From a checkpoint of a small transformer trained on Wikipedia.
Size: 22 layers, width 256, 4 heads of 64, MLP 704 SwiGLU, vocabulary 1062, 18.3M parameters.
Training: 1024M tokens, 3907 steps.
Each number is 50 + 12 x the weight over its row's rms, rounded and kept within 0 to 99. Layers, rows and columns count from 0. The size before them is the row's rms in percent of the matrix's.

# gate: layer 13 MLP gate, 704x256, rms 0.115, rows 367-375, columns 0-255
# up: layer 13 MLP up, 704x256, rms 0.119, rows 367-375, columns 0-255
# down: layer 13 MLP down (transposed), 704x256, rms 0.114, rows 367-375, columns 0-255
gate367 098:42 65 37 54 54 32 30 44 39 37 55 29 42 39 56 52 54 70 57 54 66 68 51 29 48 41 58 40 35 54 65 42 47 50 67 30 49 55 50 43 44 35 62 44 44 69 30 62 40 45 45 59 50 58 60 37 38 46 41 63 63 55 75 58 47 40 49 53 61 47 43 46 61 45 55 34 33 47 41 52 56 66 81 55 65 78 36 42 36 58 39 56 42 33 65 37 47 47 21 32 55 72 36 49 57 56 46 29 41 55 33 60 44 54 48 55 40 58 26 52 53 58 34 73 33 60 41 48 59 48 45 64 64 40 41 35 46 49 66 47 63 58 32 53 39 44 49 59 42 34 68 56 63 53 40 57 45 39 36 54 40 31 43 39 53 36 33 60 37 55 35 38 45 53 57 38 20 49 73 41 68 47 40 59 48 49 69 61 69 57 53 55 73 38 48 48 73 77 53 47 49 63 61 53 36 47 52 62 47 59 37 36 55 53 40 52 45 51 37 47 33 33 51 61 69 52 55 53 64 37 81 48 52 40 57 62 34 24 53 43 71 67 46 45 48 44 40 59 55 30 43 51 36 73 39 20
up367 101:44 53 66 43 59 51 40 57 18 53 58 58 57 44 27 60 52 52 47 45 44 59 53 35 33 55 58 59 56 54 42 61 52 59 62 41 53 44 21 61 36 52 66 57 14 53 60 43 49 38 53 37 45 43 39 38 57 45 72 56 46 51 54 20 34 30 71 55 60 42 55 57 56 38 43 56 50 65 53 48 35 34 39 45 71 75 66 47 09 40 48 42 68 27 42 59 41 40 39 63 60 38 59 70 48 70 36 50 46 47 43 47 66 45 47 59 42 67 54 52 46 59 40 60 33 35 58 45 49 60 40 47 32 37 39 48 71 48 60 59 20 20 40 49 62 55 52 51 46 67 52 51 38 61 61 73 49 40 48 45 38 49 42 68 46 58 54 49 51 36 48 40 42 58 44 57 40 37 48 52 47 55 57 58 46 81 64 44 77 54 41 30 61 38 43 54 45 22 40 59 57 42 30 50 39 52 72 34 56 72 42 48 83 50 47 35 56 56 59 70 46 37 46 47 44 53 60 42 35 37 51 30 65 43 47 36 37 60 70 43 49 64 53 51 73 59 50 61 52 50 44 49 43 57 62 40
down367 099:53 34 62 40 33 50 39 36 49 51 52 39 57 50 63 38 50 51 57 32 33 69 43 53 65 41 49 55 38 73 34 50 35 34 52 39 31 52 64 38 47 46 56 52 75 58 52 46 33 48 50 38 58 55 53 59 48 50 57 47 43 20 51 27 44 46 43 52 29 54 36 56 55 47 33 25 45 34 58 44 50 48 64 59 49 58 30 41 52 54 53 86 43 50 49 35 61 58 30 50 62 66 57 51 70 50 61 49 50 47 54 45 42 50 76 58 80 54 49 53 36 51 39 71 68 53 22 57 67 51 67 73 68 66 50 51 53 52 47 51 47 41 44 58 35 33 82 71 55 47 66 42 56 55 58 44 20 48 60 73 45 45 44 27 48 50 42 54 50 58 50 63 26 45 34 43 28 45 59 45 59 55 44 42 70 52 46 37 55 57 47 50 44 56 57 50 68 60 68 55 36 64 51 37 64 52 60 62 42 48 46 42 42 54 56 52 38 27 67 06 39 48 48 49 48 41 27 44 56 32 58 53 43 26 47 66 66 50 48 57 60 45 53 64 41 44 46 44 44 58 81 71 53 48 44 56
gate368 097:58 69 64 63 49 40 36 39 52 55 38 42 68 55 61 20 59 30 73 43 53 57 43 60 41 65 44 20 70 50 44 45 57 66 56 70 37 50 46 54 48 55 45 38 72 48 53 68 58 57 65 63 66 29 36 29 51 54 29 44 47 53 37 25 32 51 63 30 50 45 61 62 55 39 36 26 50 32 25 43 41 32 64 32 43 52 32 30 80 38 50 47 60 60 80 59 39 56 37 35 42 53 58 64 48 45 58 52 46 45 71 73 23 46 65 58 39 56 31 71 59 49 46 43 69 60 44 50 52 77 50 50 41 57 28 43 53 61 54 42 54 49 39 48 57 45 67 54 33 49 67 59 65 55 47 44 56 29 60 33 51 45 55 22 43 58 67 43 45 50 52 59 53 69 40 59 33 41 76 58 47 47 43 56 49 61 55 67 44 47 52 26 50 38 63 52 63 57 58 49 61 42 54 52 62 59 54 40 66 30 65 65 49 37 34 37 53 67 58 42 50 48 51 43 57 36 63 41 56 53 38 47 49 52 32 28 49 43 55 36 37 63 57 44 44 53 44 49 39 49 52 51 49 58 46 64
up368 096:55 28 86 37 45 63 51 45 56 61 53 73 47 53 50 36 46 44 70 17 58 51 39 40 51 63 65 52 41 59 49 62 58 51 59 65 56 80 49 50 49 43 71 63 48 50 47 43 48 61 37 41 54 65 39 63 37 59 56 45 42 62 62 56 57 24 61 50 67 60 33 35 41 42 38 42 50 64 58 65 50 35 57 52 57 55 40 69 47 67 52 56 46 47 59 36 48 41 26 51 26 51 51 52 42 33 46 60 44 64 43 57 64 35 53 51 51 40 56 67 47 25 36 51 47 60 55 48 57 38 28 57 34 50 41 30 39 45 64 59 54 54 56 35 42 84 33 59 54 45 29 89 40 43 46 34 53 59 42 34 37 42 35 61 48 57 70 49 59 35 61 42 33 60 42 52 42 62 56 57 42 60 57 55 39 70 49 37 53 32 37 65 44 61 29 33 38 60 55 50 37 69 41 50 28 59 54 43 31 48 33 46 65 65 66 36 35 44 37 36 46 36 30 44 40 54 38 50 41 59 59 37 61 45 59 65 45 52 42 45 71 26 41 60 62 45 35 58 47 42 44 78 48 37 42 44
down368 092:32 39 28 53 64 46 59 39 31 43 56 52 63 53 51 74 57 32 38 61 51 38 56 56 51 42 35 49 45 50 52 60 50 28 38 46 63 40 52 59 53 44 44 46 50 46 56 55 46 38 70 45 32 28 58 63 47 50 69 31 48 39 56 27 68 72 70 56 41 53 45 47 55 56 49 54 37 25 57 42 51 44 57 50 46 41 63 69 65 53 76 66 39 39 49 53 47 46 69 32 42 51 43 41 66 51 64 59 69 42 20 33 47 54 61 39 65 53 60 39 56 72 59 51 55 49 65 63 47 37 62 50 32 42 45 71 65 63 46 28 49 41 41 60 37 51 64 55 48 46 43 31 43 47 62 49 59 59 59 71 39 41 59 58 72 65 49 53 37 48 31 28 39 45 61 40 55 35 46 36 54 43 60 26 57 37 57 62 50 76 36 56 64 63 50 70 54 57 56 37 44 52 49 47 48 57 65 54 49 49 51 55 34 48 41 67 66 55 77 61 45 45 56 52 80 36 56 60 64 62 34 48 44 76 56 43 61 66 23 60 47 58 60 54 27 70 68 30 74 47 32 63 34 49 59 38
gate369 110:65 72 31 56 54 41 42 39 53 32 65 59 54 40 69 51 56 39 73 46 64 30 50 48 40 43 32 53 54 29 42 60 59 54 53 62 57 57 33 53 47 49 40 61 64 50 37 48 56 52 37 63 51 53 59 82 56 50 54 42 62 40 58 62 46 64 38 47 62 43 55 53 71 68 68 45 43 72 40 47 41 43 63 39 54 40 30 42 33 53 63 60 49 84 49 84 66 51 62 30 62 62 33 61 42 52 74 61 50 21 48 51 47 53 43 50 79 47 57 56 19 53 53 29 63 54 49 38 51 52 39 58 58 49 36 63 67 74 53 65 40 55 46 58 55 44 56 55 47 61 38 68 63 47 53 62 60 56 38 42 36 31 65 49 49 55 39 54 37 46 44 36 73 27 64 53 65 45 52 46 49 51 70 52 35 55 54 46 26 44 51 41 48 58 53 61 40 64 31 55 62 39 20 54 66 49 57 51 38 53 47 71 47 39 72 65 36 48 23 42 59 58 55 64 42 49 58 39 70 51 49 53 58 50 64 66 43 50 56 53 38 45 31 68 45 35 37 52 54 66 76 38 66 48 57 48
up369 103:41 60 45 53 57 50 59 61 31 52 73 60 48 51 62 21 46 37 34 51 58 48 35 45 43 62 54 60 67 56 67 59 49 58 42 63 51 55 47 54 60 59 58 34 58 42 19 54 34 36 36 52 51 58 51 36 48 62 50 41 64 48 58 36 42 47 40 37 36 34 34 59 63 44 46 43 58 62 39 32 49 67 43 42 60 34 58 62 39 69 65 54 53 49 52 64 40 29 60 57 66 54 23 58 51 51 33 53 60 21 69 55 52 54 55 51 66 70 35 56 41 56 53 47 52 59 57 65 66 41 61 39 30 48 58 57 80 51 48 71 41 65 48 62 53 42 56 45 54 59 31 47 62 39 59 54 57 38 51 39 59 40 43 70 67 49 49 38 77 41 54 47 45 57 57 72 38 53 60 48 63 63 65 36 35 47 57 72 52 61 39 29 48 83 60 42 47 66 42 38 41 49 40 64 55 29 49 57 48 38 39 41 53 59 65 43 75 47 52 61 44 66 54 44 44 42 44 17 39 38 42 44 62 19 52 54 36 57 39 66 20 64 27 51 47 42 60 33 52 51 52 22 49 56 68 36
down369 100:28 50 54 48 59 48 60 54 32 37 60 37 56 29 60 57 52 33 67 52 47 58 48 45 57 63 61 36 45 45 55 40 35 37 45 42 69 61 33 36 27 48 33 60 51 48 44 55 56 53 59 57 53 61 37 83 50 55 65 67 53 25 44 56 52 59 60 22 57 55 63 49 67 46 51 35 62 47 43 43 54 48 49 52 42 64 61 62 61 40 55 42 60 62 65 40 44 70 79 50 57 38 46 39 34 59 41 41 36 51 73 65 31 36 28 50 41 59 39 41 72 56 47 46 66 57 37 46 31 57 61 47 83 59 30 55 44 52 28 46 46 62 55 53 61 55 53 55 23 58 53 51 68 55 47 78 45 56 50 59 40 63 39 56 39 47 46 51 33 47 74 58 53 47 45 42 59 63 47 60 28 41 63 57 54 39 64 50 40 50 45 49 52 54 48 40 58 32 54 81 39 35 55 50 65 63 55 64 56 52 41 64 55 64 73 58 44 39 44 51 56 42 55 44 75 53 37 60 57 66 38 56 41 43 56 40 64 42 69 57 52 55 24 64 22 29 36 41 36 51 43 55 86 54 72 56
gate370 094:43 46 40 57 41 61 56 56 73 52 57 28 55 55 75 47 57 33 53 58 69 69 35 62 51 44 43 44 50 51 75 82 56 64 64 48 51 59 53 61 70 63 39 46 78 58 59 63 43 29 36 32 52 59 40 48 53 41 56 62 64 69 64 58 44 50 61 45 44 49 55 48 66 47 51 52 40 46 54 57 60 32 34 52 48 59 40 44 26 45 48 39 60 70 60 72 48 54 69 55 26 32 41 61 55 32 56 60 47 44 77 67 50 66 45 54 64 60 37 57 46 46 40 48 27 46 42 56 31 39 61 30 15 66 36 45 60 35 50 31 53 36 59 63 52 60 45 70 52 64 40 60 49 72 36 46 57 49 60 49 54 38 31 49 47 34 62 53 42 40 53 35 42 56 45 54 44 47 32 37 43 50 52 22 52 45 56 47 32 54 35 45 44 43 43 45 49 69 39 40 52 54 41 21 20 59 44 37 71 34 65 36 33 51 43 45 45 52 35 61 40 36 55 30 24 48 41 68 41 41 65 62 55 55 44 56 39 51 57 46 77 53 50 55 56 46 41 60 58 56 59 67 51 59 29 41
up370 095:20 43 56 35 48 63 52 48 46 55 43 54 78 48 61 35 73 55 60 38 40 62 53 49 40 51 44 51 40 41 67 64 31 59 55 54 63 59 33 50 43 62 55 44 40 69 36 66 69 60 41 52 35 43 33 46 65 52 56 69 56 66 37 44 57 56 45 53 64 55 70 74 55 84 43 46 46 46 41 64 49 46 52 64 52 49 45 49 49 65 53 64 65 68 39 38 44 30 40 47 47 31 54 49 43 51 26 54 63 62 43 57 74 29 47 57 50 45 34 45 55 51 42 64 32 58 45 48 58 44 50 51 52 86 38 59 28 53 33 30 64 29 52 52 62 58 50 62 61 52 46 54 23 45 48 64 45 46 66 66 67 44 34 69 54 33 53 71 40 63 60 35 59 60 45 52 54 51 37 50 42 50 50 53 57 29 54 34 48 49 20 60 69 59 66 57 63 53 30 63 41 53 47 48 30 63 68 43 53 51 62 46 41 54 28 61 64 55 45 54 52 41 58 56 61 69 73 46 64 60 25 34 61 50 43 38 37 62 47 23 52 49 44 64 45 43 43 54 82 31 61 52 41 38 46 57
down370 099:52 53 69 40 35 50 56 44 52 40 49 25 63 52 76 47 62 52 50 49 40 46 34 56 59 51 53 56 34 33 61 60 44 53 59 51 72 53 49 40 43 37 39 58 56 69 57 65 44 48 68 46 55 31 36 44 50 33 51 58 45 50 37 48 49 45 59 52 38 44 32 33 48 43 46 44 47 51 40 62 56 89 42 65 58 46 46 52 38 56 63 36 41 70 68 62 68 49 57 55 43 52 48 48 54 62 24 38 62 54 61 56 41 47 51 63 59 24 29 45 24 42 54 49 31 65 41 30 37 66 62 51 41 44 26 58 31 32 67 40 53 50 70 80 53 41 50 47 54 61 30 67 37 51 41 59 37 25 38 65 67 36 65 36 20 35 40 37 44 61 51 46 51 67 41 66 47 54 40 43 61 46 54 39 53 48 43 63 56 62 35 55 73 42 23 58 61 63 39 68 39 56 53 42 61 47 27 19 49 32 53 57 40 29 40 54 43 64 60 60 59 45 50 51 36 45 49 64 65 41 51 53 56 47 48 68 36 61 57 47 50 59 46 51 52 21 32 57 31 39 68 30 43 46 46 38
gate371 101:41 50 68 55 60 19 62 59 65 53 55 51 57 80 51 36 55 43 44 41 59 52 52 30 52 41 42 36 51 50 61 65 54 56 58 61 51 53 56 66 50 34 42 57 55 71 54 71 42 47 49 61 48 49 35 59 29 57 60 56 76 50 54 39 57 53 43 38 43 73 48 47 26 42 51 64 27 49 55 34 52 36 53 37 59 45 39 45 42 43 51 44 33 33 59 18 61 69 46 51 53 71 57 28 49 42 62 67 51 63 59 63 40 39 59 40 40 56 57 62 53 37 27 40 55 58 36 47 45 22 39 54 34 56 65 40 61 32 36 61 50 49 53 59 54 48 26 62 53 53 54 46 65 37 54 43 65 68 51 51 56 49 42 47 42 55 66 57 61 57 32 56 16 29 64 60 82 34 44 40 37 66 41 41 53 52 47 46 52 38 44 51 37 47 54 38 62 44 30 53 37 61 55 46 38 45 36 57 60 54 66 46 59 31 49 47 34 48 58 69 34 35 69 53 65 48 49 61 45 59 37 54 38 20 44 46 40 44 80 43 29 59 42 38 58 74 53 78 53 61 46 44 39 66 40 64
up371 094:51 43 47 55 56 48 54 46 46 67 31 41 26 49 58 38 46 53 51 46 43 53 64 75 51 35 45 57 61 75 47 61 66 45 75 40 37 38 52 40 52 44 51 55 72 39 59 41 45 59 58 23 68 32 40 63 86 59 57 67 19 28 42 56 49 43 44 37 61 36 51 50 41 63 46 61 55 48 46 60 47 41 54 45 55 72 51 39 55 52 55 52 72 41 37 44 45 50 33 35 50 43 38 60 66 51 44 50 60 58 58 60 25 50 62 38 68 43 46 33 47 45 55 70 59 45 26 44 41 52 47 37 62 24 14 32 44 66 33 38 45 49 38 55 50 48 52 45 46 47 47 55 46 57 61 46 37 55 46 47 46 59 63 41 56 36 46 61 64 25 60 52 33 40 49 34 49 45 63 51 64 38 35 53 56 52 37 56 64 50 36 18 68 29 44 65 58 67 56 21 46 49 41 28 65 50 74 23 65 36 47 42 59 50 35 58 51 52 40 55 47 43 33 51 53 62 43 63 44 73 51 32 46 65 49 47 55 59 40 56 61 35 52 16 60 44 52 43 67 28 50 53 49 48 37 56
down371 095:48 59 61 56 61 65 52 28 42 43 54 69 38 49 44 60 46 38 50 38 44 51 46 45 52 41 52 39 45 40 47 66 52 51 27 61 58 53 60 63 60 56 31 45 37 50 64 62 47 42 49 50 29 43 90 35 48 62 59 45 60 69 59 54 49 55 47 48 53 59 42 32 67 61 43 53 44 39 47 48 41 51 49 58 37 49 38 46 61 41 34 47 53 46 97 46 40 38 43 44 28 55 40 53 40 45 71 68 38 61 41 43 63 65 58 42 51 34 27 55 62 26 31 61 50 56 62 51 65 45 29 55 29 48 42 38 52 49 53 29 41 77 63 47 62 38 35 63 43 76 49 75 36 51 51 62 62 47 67 79 58 44 33 36 52 69 49 47 43 69 42 51 46 31 44 46 38 48 34 47 64 24 61 37 42 52 40 62 50 32 37 34 81 47 40 61 44 48 50 63 40 51 45 57 51 39 74 72 55 46 53 49 48 49 55 54 38 65 52 58 34 43 69 52 70 67 47 49 46 52 62 44 30 43 70 44 56 53 46 69 47 63 79 50 59 52 42 49 50 47 33 35 27 61 48 47
gate372 097:29 23 70 50 41 50 37 37 43 36 42 51 47 54 54 32 26 69 49 56 57 60 68 54 64 57 61 34 45 63 53 54 34 47 52 54 41 32 24 54 38 47 54 34 40 45 41 44 63 33 50 62 53 21 40 46 64 43 35 53 60 48 37 67 27 56 34 44 59 32 43 54 52 75 64 58 37 30 53 51 28 56 60 68 45 41 69 50 52 52 36 47 41 58 53 59 64 45 32 36 45 26 55 60 50 45 56 37 48 49 40 41 45 44 49 57 55 51 66 66 43 49 61 55 65 33 34 64 35 45 56 36 44 58 70 34 36 63 45 65 17 48 38 44 56 38 59 46 56 40 33 42 45 66 40 53 62 53 51 76 83 89 30 38 38 56 61 37 36 48 36 60 60 39 51 49 77 56 43 53 29 44 51 27 46 40 37 55 40 67 46 53 59 35 36 33 52 47 44 38 56 56 46 64 67 52 38 49 52 38 49 62 40 55 42 39 36 55 48 41 72 62 36 60 47 52 63 51 50 43 31 62 54 67 53 35 56 40 57 65 40 49 54 59 59 39 52 52 46 40 59 59 43 36 35 73
up372 100:36 39 29 55 42 40 36 77 63 58 45 60 77 52 47 52 49 40 36 54 59 54 25 59 38 38 34 66 41 61 34 43 47 69 56 27 63 57 60 51 51 50 43 41 43 67 63 43 51 37 17 54 44 44 58 35 47 65 72 35 43 60 47 44 32 28 57 58 45 10 71 51 57 26 42 46 58 53 65 75 54 65 48 52 36 58 50 39 47 46 39 57 51 35 34 53 55 55 75 49 44 59 31 48 33 58 59 45 44 66 36 47 46 48 60 54 57 59 66 45 60 53 44 40 32 51 53 60 52 40 51 58 29 49 57 53 41 69 63 50 57 63 59 48 46 56 44 45 66 48 19 47 62 46 48 54 43 47 42 53 38 28 48 64 36 45 67 61 65 48 71 42 65 77 34 61 57 66 44 56 58 46 43 48 58 40 81 54 64 50 42 73 41 56 38 46 31 46 47 60 49 31 26 43 62 51 44 50 52 55 46 48 55 57 51 50 30 57 56 68 41 44 45 49 55 55 38 50 39 45 59 35 67 63 38 33 46 46 47 82 59 44 55 56 61 47 58 42 38 35 78 64 40 73 42 41
down372 102:45 38 54 57 64 57 50 42 46 43 34 60 56 49 26 49 55 57 52 45 34 51 47 56 64 41 59 59 44 54 56 58 48 33 70 50 69 57 39 71 47 49 42 57 47 50 55 46 28 63 42 52 47 56 30 37 55 59 46 40 44 39 71 60 32 50 62 52 53 47 34 65 36 75 53 62 67 34 26 48 35 49 49 70 53 68 46 58 67 35 46 49 39 45 44 57 55 41 61 57 35 56 49 41 71 27 26 35 44 48 60 47 49 47 73 55 50 34 47 41 48 54 51 53 62 49 50 65 24 51 53 71 39 50 53 21 31 43 54 45 42 39 58 35 66 63 39 48 54 49 32 40 48 44 49 41 40 50 51 64 71 64 56 51 60 51 48 44 42 72 48 57 68 53 61 56 56 53 49 65 27 20 54 53 43 42 52 59 43 35 52 43 45 22 52 45 36 38 63 25 57 46 43 56 67 54 33 43 64 52 54 50 57 63 33 72 70 42 56 51 31 46 59 29 42 69 43 19 55 33 55 67 63 71 48 41 47 48 46 64 47 21 44 42 84 59 53 54 43 39 41 15 78 48 58 55
gate373 100:46 43 61 51 55 56 61 55 36 38 29 53 56 73 36 36 20 38 56 35 46 40 58 40 38 49 53 42 57 51 64 44 54 58 38 67 41 51 40 46 40 24 61 57 45 36 54 48 51 51 57 60 29 48 56 58 74 70 69 37 57 51 82 54 47 42 35 27 49 37 37 55 55 52 48 56 74 46 54 44 44 49 54 49 64 35 70 52 50 53 55 31 35 46 43 60 46 72 61 67 62 38 60 50 47 46 56 40 54 56 46 54 55 40 58 58 64 51 55 60 28 56 23 51 31 47 54 63 38 51 42 41 66 30 19 66 62 57 49 39 46 57 32 49 44 59 59 55 41 43 65 69 83 59 64 76 47 37 62 43 46 52 59 55 41 55 38 55 63 67 42 73 53 48 73 59 45 52 29 35 44 53 45 53 53 61 58 51 40 23 55 39 25 42 37 45 73 56 52 59 43 48 53 47 52 44 40 57 34 45 47 29 72 72 55 47 66 43 45 52 69 70 45 66 25 49 44 61 55 55 61 59 50 73 48 45 72 41 55 30 56 20 47 46 44 56 55 48 50 28 47 52 55 66 44 68
up373 104:37 36 58 41 47 45 44 49 55 51 44 52 31 35 49 60 27 58 29 29 54 36 56 58 41 25 50 59 53 47 64 53 65 66 43 47 58 68 33 51 53 62 55 42 44 62 44 52 54 54 72 82 57 53 31 34 57 32 40 55 50 51 47 52 48 51 45 55 52 58 36 32 52 29 44 38 46 82 66 50 64 53 29 42 48 38 29 68 15 61 34 52 52 49 49 61 71 59 49 36 52 36 46 57 32 52 47 62 37 50 48 59 57 54 49 46 46 47 79 62 40 55 63 57 71 32 48 63 55 58 59 22 61 46 62 48 61 44 77 59 46 49 53 28 54 53 58 32 40 67 47 66 35 59 31 47 60 65 36 60 54 40 60 60 34 56 65 60 31 61 68 53 58 45 36 57 59 41 41 47 42 44 58 52 26 56 24 59 58 53 49 54 56 25 60 70 46 53 43 18 56 62 46 80 60 38 60 58 32 48 43 55 58 48 48 50 52 23 50 45 49 63 59 63 52 63 65 58 05 46 47 56 51 48 51 46 41 51 39 56 46 48 43 55 62 42 43 56 36 46 60 66 43 61 40 55
down373 103:30 41 55 44 40 51 57 41 49 42 44 60 72 56 47 62 57 43 66 72 31 45 48 61 53 47 55 49 44 55 53 40 55 62 21 52 41 60 47 45 36 56 47 45 56 50 52 32 40 52 53 49 33 58 55 29 60 78 70 46 28 48 36 52 50 53 39 49 37 53 71 56 57 46 39 48 59 67 53 50 40 51 55 45 56 34 59 37 43 52 50 58 14 41 68 61 63 54 44 56 51 40 61 66 36 49 65 67 42 62 53 44 43 67 54 90 48 54 55 56 29 37 42 42 34 69 54 64 56 53 59 49 23 50 46 74 49 48 40 47 45 40 37 56 49 35 69 46 56 70 57 67 48 66 66 70 79 44 53 48 50 61 50 55 65 57 33 54 38 70 45 40 41 43 48 30 57 40 56 50 48 53 49 58 49 44 56 49 39 58 66 62 63 50 45 42 17 46 36 62 31 38 51 42 39 68 55 50 37 64 58 63 56 43 36 62 82 49 49 50 65 33 72 53 71 41 66 43 40 55 37 45 37 71 30 70 61 69 33 45 51 43 69 61 53 47 64 35 40 37 35 68 37 59 74 58
gate374 093:43 38 53 45 40 58 39 44 77 67 69 43 40 56 48 49 51 51 49 48 59 52 57 73 62 38 55 54 54 49 56 38 22 58 58 54 45 34 48 65 47 38 49 29 47 33 61 49 37 47 27 47 51 55 59 58 56 53 47 48 60 54 35 48 54 36 60 48 45 35 51 51 42 48 44 62 61 39 51 78 50 38 63 52 53 45 43 62 66 47 66 53 68 59 51 64 37 50 51 82 45 59 55 81 32 49 28 22 60 75 57 51 56 34 32 63 57 44 56 57 61 49 59 54 69 24 42 58 48 37 49 38 43 51 43 16 36 52 58 58 54 55 16 64 62 39 58 63 47 65 40 51 50 48 34 61 47 71 55 50 29 38 41 76 36 57 69 42 43 44 71 47 26 64 44 40 61 65 47 28 45 43 54 45 46 48 60 70 68 62 61 51 53 55 39 39 49 51 63 42 44 78 33 35 54 53 36 41 57 48 43 56 62 65 46 50 62 35 47 64 50 59 76 46 56 52 53 37 63 43 47 65 60 36 37 64 59 65 42 72 59 61 57 37 65 52 61 57 60 31 59 35 36 41 61 26
up374 097:70 43 44 32 41 66 48 53 66 30 51 31 55 48 50 23 60 50 58 57 30 33 18 62 54 37 38 59 53 51 39 42 49 35 65 35 53 50 50 52 52 50 37 52 51 40 59 66 59 55 59 41 72 57 53 35 54 75 29 61 61 63 79 43 37 49 31 32 54 29 61 60 51 49 50 58 65 54 52 58 47 60 57 48 43 37 31 83 48 54 34 63 48 44 53 32 48 47 56 75 42 50 45 30 59 47 60 40 40 49 49 56 38 35 79 60 42 37 81 52 43 49 35 45 46 44 48 47 61 64 28 45 52 54 53 37 44 58 59 48 58 65 49 54 57 50 36 39 36 67 56 49 45 57 26 43 46 52 71 31 57 28 57 58 69 75 45 68 39 48 54 42 55 72 49 41 36 55 50 37 36 44 49 54 49 54 37 40 45 72 58 50 43 54 54 30 39 55 46 34 42 38 32 52 41 74 77 44 64 47 36 58 41 38 45 37 64 22 47 47 68 53 57 53 58 56 56 54 60 45 46 58 70 57 42 49 26 48 50 84 36 49 59 58 58 53 42 70 42 57 50 38 38 37 58 48
down374 099:67 58 58 54 36 28 69 43 45 53 69 41 50 40 36 59 39 60 40 14 42 55 60 27 37 39 49 53 60 46 55 42 52 60 71 57 47 47 46 35 53 62 38 70 64 46 44 44 57 54 59 45 50 38 49 43 45 69 48 61 51 62 34 37 43 47 63 39 31 52 50 55 56 81 48 60 70 31 56 43 51 36 50 46 58 33 61 63 30 53 39 42 63 52 74 66 63 40 55 77 57 62 69 53 45 49 51 60 54 50 36 63 35 57 55 48 58 41 30 46 61 45 45 45 46 54 60 61 47 47 38 60 58 23 62 55 46 39 46 46 50 51 41 49 61 56 52 40 43 41 59 46 62 66 43 77 47 48 54 66 59 37 59 55 35 45 59 52 55 70 50 68 59 37 66 41 33 27 61 36 36 56 72 60 72 48 59 71 42 53 50 47 78 54 45 58 31 70 66 38 61 52 50 49 54 38 47 62 58 69 35 29 34 54 47 35 39 66 65 67 55 56 32 20 58 75 52 53 62 52 69 53 44 73 38 46 33 53 49 59 37 52 50 36 48 56 42 34 41 83 32 40 53 46 61 37
gate375 094:39 56 45 52 63 30 44 37 21 15 68 49 54 35 51 56 51 49 46 47 44 43 48 68 41 41 61 49 53 49 46 47 71 49 69 43 32 60 53 71 77 49 55 64 46 52 39 48 51 29 50 69 46 55 49 69 75 66 57 53 41 52 45 27 38 62 33 27 51 47 43 64 44 64 52 44 53 61 57 47 42 58 48 54 33 50 52 51 57 38 39 47 51 18 45 62 33 53 47 29 38 42 40 57 45 57 26 44 58 62 41 45 42 57 65 51 44 70 51 62 40 43 56 76 40 63 52 42 56 38 76 47 64 52 46 80 65 38 44 42 44 39 30 48 45 63 46 43 46 43 40 50 77 51 41 59 51 35 43 47 19 58 66 53 67 64 51 59 50 42 60 51 57 42 59 77 46 46 55 50 52 56 58 34 53 51 38 74 54 54 55 46 61 42 39 63 53 39 36 50 66 47 50 61 77 45 55 47 38 59 38 51 45 44 52 69 54 73 55 51 77 41 59 49 65 58 19 38 58 60 62 44 36 63 42 59 48 74 33 47 45 39 41 58 46 52 47 67 36 29 54 27 20 63 42 42
up375 096:44 45 35 32 78 37 29 43 44 58 33 46 64 55 38 65 47 37 33 81 33 37 50 44 42 67 50 51 54 25 64 52 62 54 34 48 48 56 46 47 47 57 44 42 43 60 75 30 42 51 56 40 65 81 65 55 69 48 46 41 44 48 42 43 39 51 51 45 38 65 31 54 53 48 29 49 53 60 48 53 53 39 56 31 61 50 35 55 72 36 61 47 34 52 50 60 42 67 60 46 32 32 39 44 47 48 52 34 41 67 53 45 33 25 24 53 82 53 58 45 52 39 57 50 45 77 46 57 69 46 56 38 70 50 38 42 34 63 42 51 59 54 45 60 51 43 62 57 46 50 35 52 33 40 35 46 49 31 57 35 61 68 35 51 64 67 37 67 34 23 44 31 46 38 52 42 45 48 38 75 41 52 47 50 44 48 41 62 62 39 33 63 64 37 40 59 49 45 63 48 48 44 27 64 40 35 51 37 68 51 27 46 56 51 59 56 54 73 43 41 44 59 48 46 56 72 54 42 79 61 42 46 74 69 42 49 61 43 31 51 59 38 56 59 36 66 46 46 42 57 44 49 64 64 46 34
down375 090:45 72 51 40 38 59 62 63 38 48 69 59 43 46 41 26 68 65 37 52 61 46 55 57 43 37 40 59 43 53 50 43 58 33 45 52 53 63 38 63 59 50 39 52 74 52 31 39 46 47 35 50 54 53 66 58 43 56 48 71 33 60 52 38 60 39 46 40 32 38 78 62 48 54 50 48 44 53 55 53 45 62 42 55 40 44 45 62 51 56 24 28 55 40 21 69 47 65 63 44 40 60 67 62 45 52 40 64 47 45 59 49 47 62 65 52 47 57 48 47 16 52 65 74 50 49 42 54 61 47 50 76 25 71 55 75 49 40 48 50 41 40 62 68 49 70 49 55 47 44 70 66 65 61 65 22 47 63 41 66 46 38 67 46 54 03 55 34 59 59 62 54 57 54 49 63 50 52 46 40 34 60 63 48 74 54 37 55 51 59 39 55 41 50 52 20 46 52 43 59 54 49 65 61 48 75 47 62 38 60 64 46 44 38 44 32 41 55 49 37 40 49 49 53 38 26 49 47 44 76 47 38 58 30 52 49 31 58 38 34 58 47 49 25 45 46 52 64 61 40 65 64 50 49 22 47